Weights of a small GPT-style language model, trained from scratch on English Wikipedia: 10 heads of 32 (2 for keys and values).
Each number is 500 + 50 x the weight over its row's rms, rounded and kept within 0 to 999. Layers, rows and columns count from 0. Numbers have three digits each. The size before them is the row's rms in percent of the matrix's.

# gate: layer 8 MLP gate, 832x320, rms 0.0469, rows 624-629, columns 0-159
# up: layer 8 MLP up, 832x320, rms 0.0459, rows 624-629, columns 0-159
# down: layer 8 MLP down (transposed), 832x320, rms 0.0385, rows 624-628, columns 0-159
gate624 103:432517477524528486493470540471389507448437522568475483505518506532477490518552496499478448492457489455450499469512504455529395437484564447453501451583603442512481452453567451532434507412497495532528488439480404533414550458521580540463543483539502546429410504525491519468553522481426592494438404448541464532512551438474533536428382575506580495448528521504457461530540514452529573467542454458463572546501483561532577479499434450577441426489463521511584557514520566471424522580576529
up624 101:535516511427617404488539533535499557499435550548412589510458478403521528500484497514507514520530476550451532483481463600531574358442427434493443500392485505543485485458533481528509544471541529552479588439478553485544487597497521559477560461507439468473436471493445395552439472465489531521577488561489448568582483490462533489435445553592487438424428515498511452454571383536475515581492529519512528491435622522463531565500489576456466505500529472558494521423461471522450471458466477
down624 102:432461522544493494466562472460572469468553418549616472443539516554553451505498483546454444492360514519610519483500421525585494555456546448476519573417457560506474504534507481509545482461516525506490551547515489440499428444484510442554474498505560455491469539473565580546432498486478451498580554530551521511494468441592506532470512471456501521529533518468484528404528496525553456449580475525465424503534579516618449523528422579505555519454488465524610400476532471495475553499413497
gate625 099:527523485482493499428595500566539552516523468576468498481485457558562499536440525517541558520502461528465545441486463585522507490445461510497470485466463531507448516438526541474518404512519517488519523443537514495474510440512599510429428504459509422539558415499441500535469542564545418467446548563434360422517528354526536494501446411558494488508452543469545521461461492549443614423434591497414528444497441555386463509466549453558491569472448504552505501504503544458577467471491493
up625 098:509560504438549476577456314485619458507475547545517449620560478601552351468541472437564413476582499486454522434510423526521549552444472541480395538472580425471524478421538512552457416472575533484530563493559546507456475528526468530386452466448462501437353468427600459504504544527502440491478529512474458555559486449525505533498473490493505529533494501554463505489498557445533550535498501453558468454524581519491483425505484488529491497554426547523452589598471481557534438524601498
down625 101:456518572514508511513409518439519524481449562453457464489608537467467599542442560525448478463551497517380489426371520463432509472509500524445488563480540497528516556491464509424507475479472532468447522524575514516495475576461540460509505570510464572564433499555446651532520422561490495569484544489356428442544532500463439477495508595421489561429465455512465493428590459454514529504521455433459453463457495475524551498377469492568498502452481489479520560478412583537565454544384460
gate626 098:452560388452432436459570481584449486472527453472491425529462432561506465445593527520608511500533456436498534487555442562502483526561557456522439554507597530572532493537361505529526538452467416555484519486499585510480472509543427449493455557457440559534476450526445471511562502486481495520411468475489522581439514531546582509496509503455500549561361488474541623481518481501498545595486575599488448453468577429471540457588554512421517512407448494454420517551450563513459544488540516
up626 097:491523464444607447540545446598567520449458483488552430464450548468554448421589509458544430541497549480498524498537478437434519488511527429527505497458538515469569474505438510474398591462518427560445597531497518485525518459563455485506559497442548463434495525506472558548541532517519496465478470539545530559511401554480456459562433434475472459424440506392506532533517582472487505465418448503654533463483545447496578487506476501437503486392434483447522488563401508458510478481501518
down626 097:560544471474387462444448532509473428481514496494533442490491503534454481510454461505565560503491519500633487530501500623558481526471404470486516498545563473498532545540479529478568463525555469543498574434551520395514534442439586455491528503520485615382494532483449554510541419435489352509428434474464560478396466467525468457502469516632478461463578442565599524569567538550567566507438528496457550581460449455582569478500549489561537452550473452454563437454485558439532533447463463
gate627 102:572533467447436535536496533601531468450497540559520541457485447444476543503543540576498532445530476504469554501502427564505563466482432524537617506512482456539542465467574415470395485493434430521460476458454503572417492458464494521611549501479581516518502537505500566472521439517529526463585450462462526562510517488564456461525587490510536431514474500477521504480655449514480540517546451525483547495423490416456525500475548574502467499502574536454470592402436402596458462551464553
up627 102:506477400395447486472434490566523534581539514540493493471523583463563438559544569464544456611505501512511450522514418399480607471448501565512508475518491564489487579542451492433444471421475515559594452473522487449500584380518501433514468487445425479466551534511411468460516540514523431494585461537541516493454484597504450450546487470544540545495454519522534360542476575506513472555499506487535509387453439423529444474486480539420484436393515422443525476509526504514633503513490443
down627 103:451501607559517576425583559536417511439489496568441504453506403476403499571521478473523520417532542528524534472465444549542553568497451468449542463571528460502541504574524443448574509488505487494499479505452569475421497532564477539494583471515491601505408530451483506527529501395592527550533557539457486502646518434456462475527505519499476453543441498539543512433573455534522511481530536530474470470462490591395501478376427558502590471509528479409484554442403418541442455445455549
gate628 095:541548482427546511437508484550393502382491389559494557518542436489411515555487445492522581487522437588463475456483528516500450478529471573505544366496471525577559448469485574571487528498464524411469510441543482551455471422467397442507560472522533527444414454494536513553470473479540559513531485487515525500520469475567447475488483514457511436492464540509547482491560511447606521461490483490508494444425584449561442496554511428466577397503464509467451569475405550452340385510490446
up628 093:416556431522470384563479518428459546415495405569449498493551519531471504547444482518511571530466518457575493425516533480472480476507477552490517469543460496502511480485479569493551550585498409450522475476547560449478519464434462464453491469481495576409454485480541575545451456470537499496582502510511530493388543427546450497439482463471494469475474567573557505511418535411566442475492434549511395498540510380580513572565520546438559526465511550533507588519441464456469545409432487
down628 092:485503510546460477468435574540437495571520509449548558512539588497454484494466441417518493499484471471514518558415453546525464510559530468559505481453446544546538477559527495501588494519432486524404441469441391377582455510473502483437563493538493569482488508546498551490597468427441565487406598450525510469513465535475408476482544509516494526487507422598489506465519555433474403465516493494441507444400581496510558539445487508600464553545491530463460496490461485400624493568479542
gate629 101:511552500515472552529532572526423532525710422526564442477455481446487573480491450430440465458499547423570515514584541583505476517564509474585525573480453548490447531596467527497483600543597553504505540549480509478569543544472478517465499494464541447490516539509500500525545482519420603418549464464473520565434555427557449494434454496527496413490469433507483549470521499515361469515500480495410458520451508520583614426485540476477440466588546544493484531403526503523469544527456526
up629 100:497494470496458527559567502500496495415431433498586454561422442508548431537536567474464551492490520420568373586492512506532597468481568586541527537528539533579494429534511465498501547592480498603464550489513476480577594485493559433468493531469478526525460529523591571519622493507480493426430570591509561468526475504451506456430528520503461471449447475515492595409557491515509489522516507559478614467593571453440527463470472455492564542576532419532515585571421459551494543459356549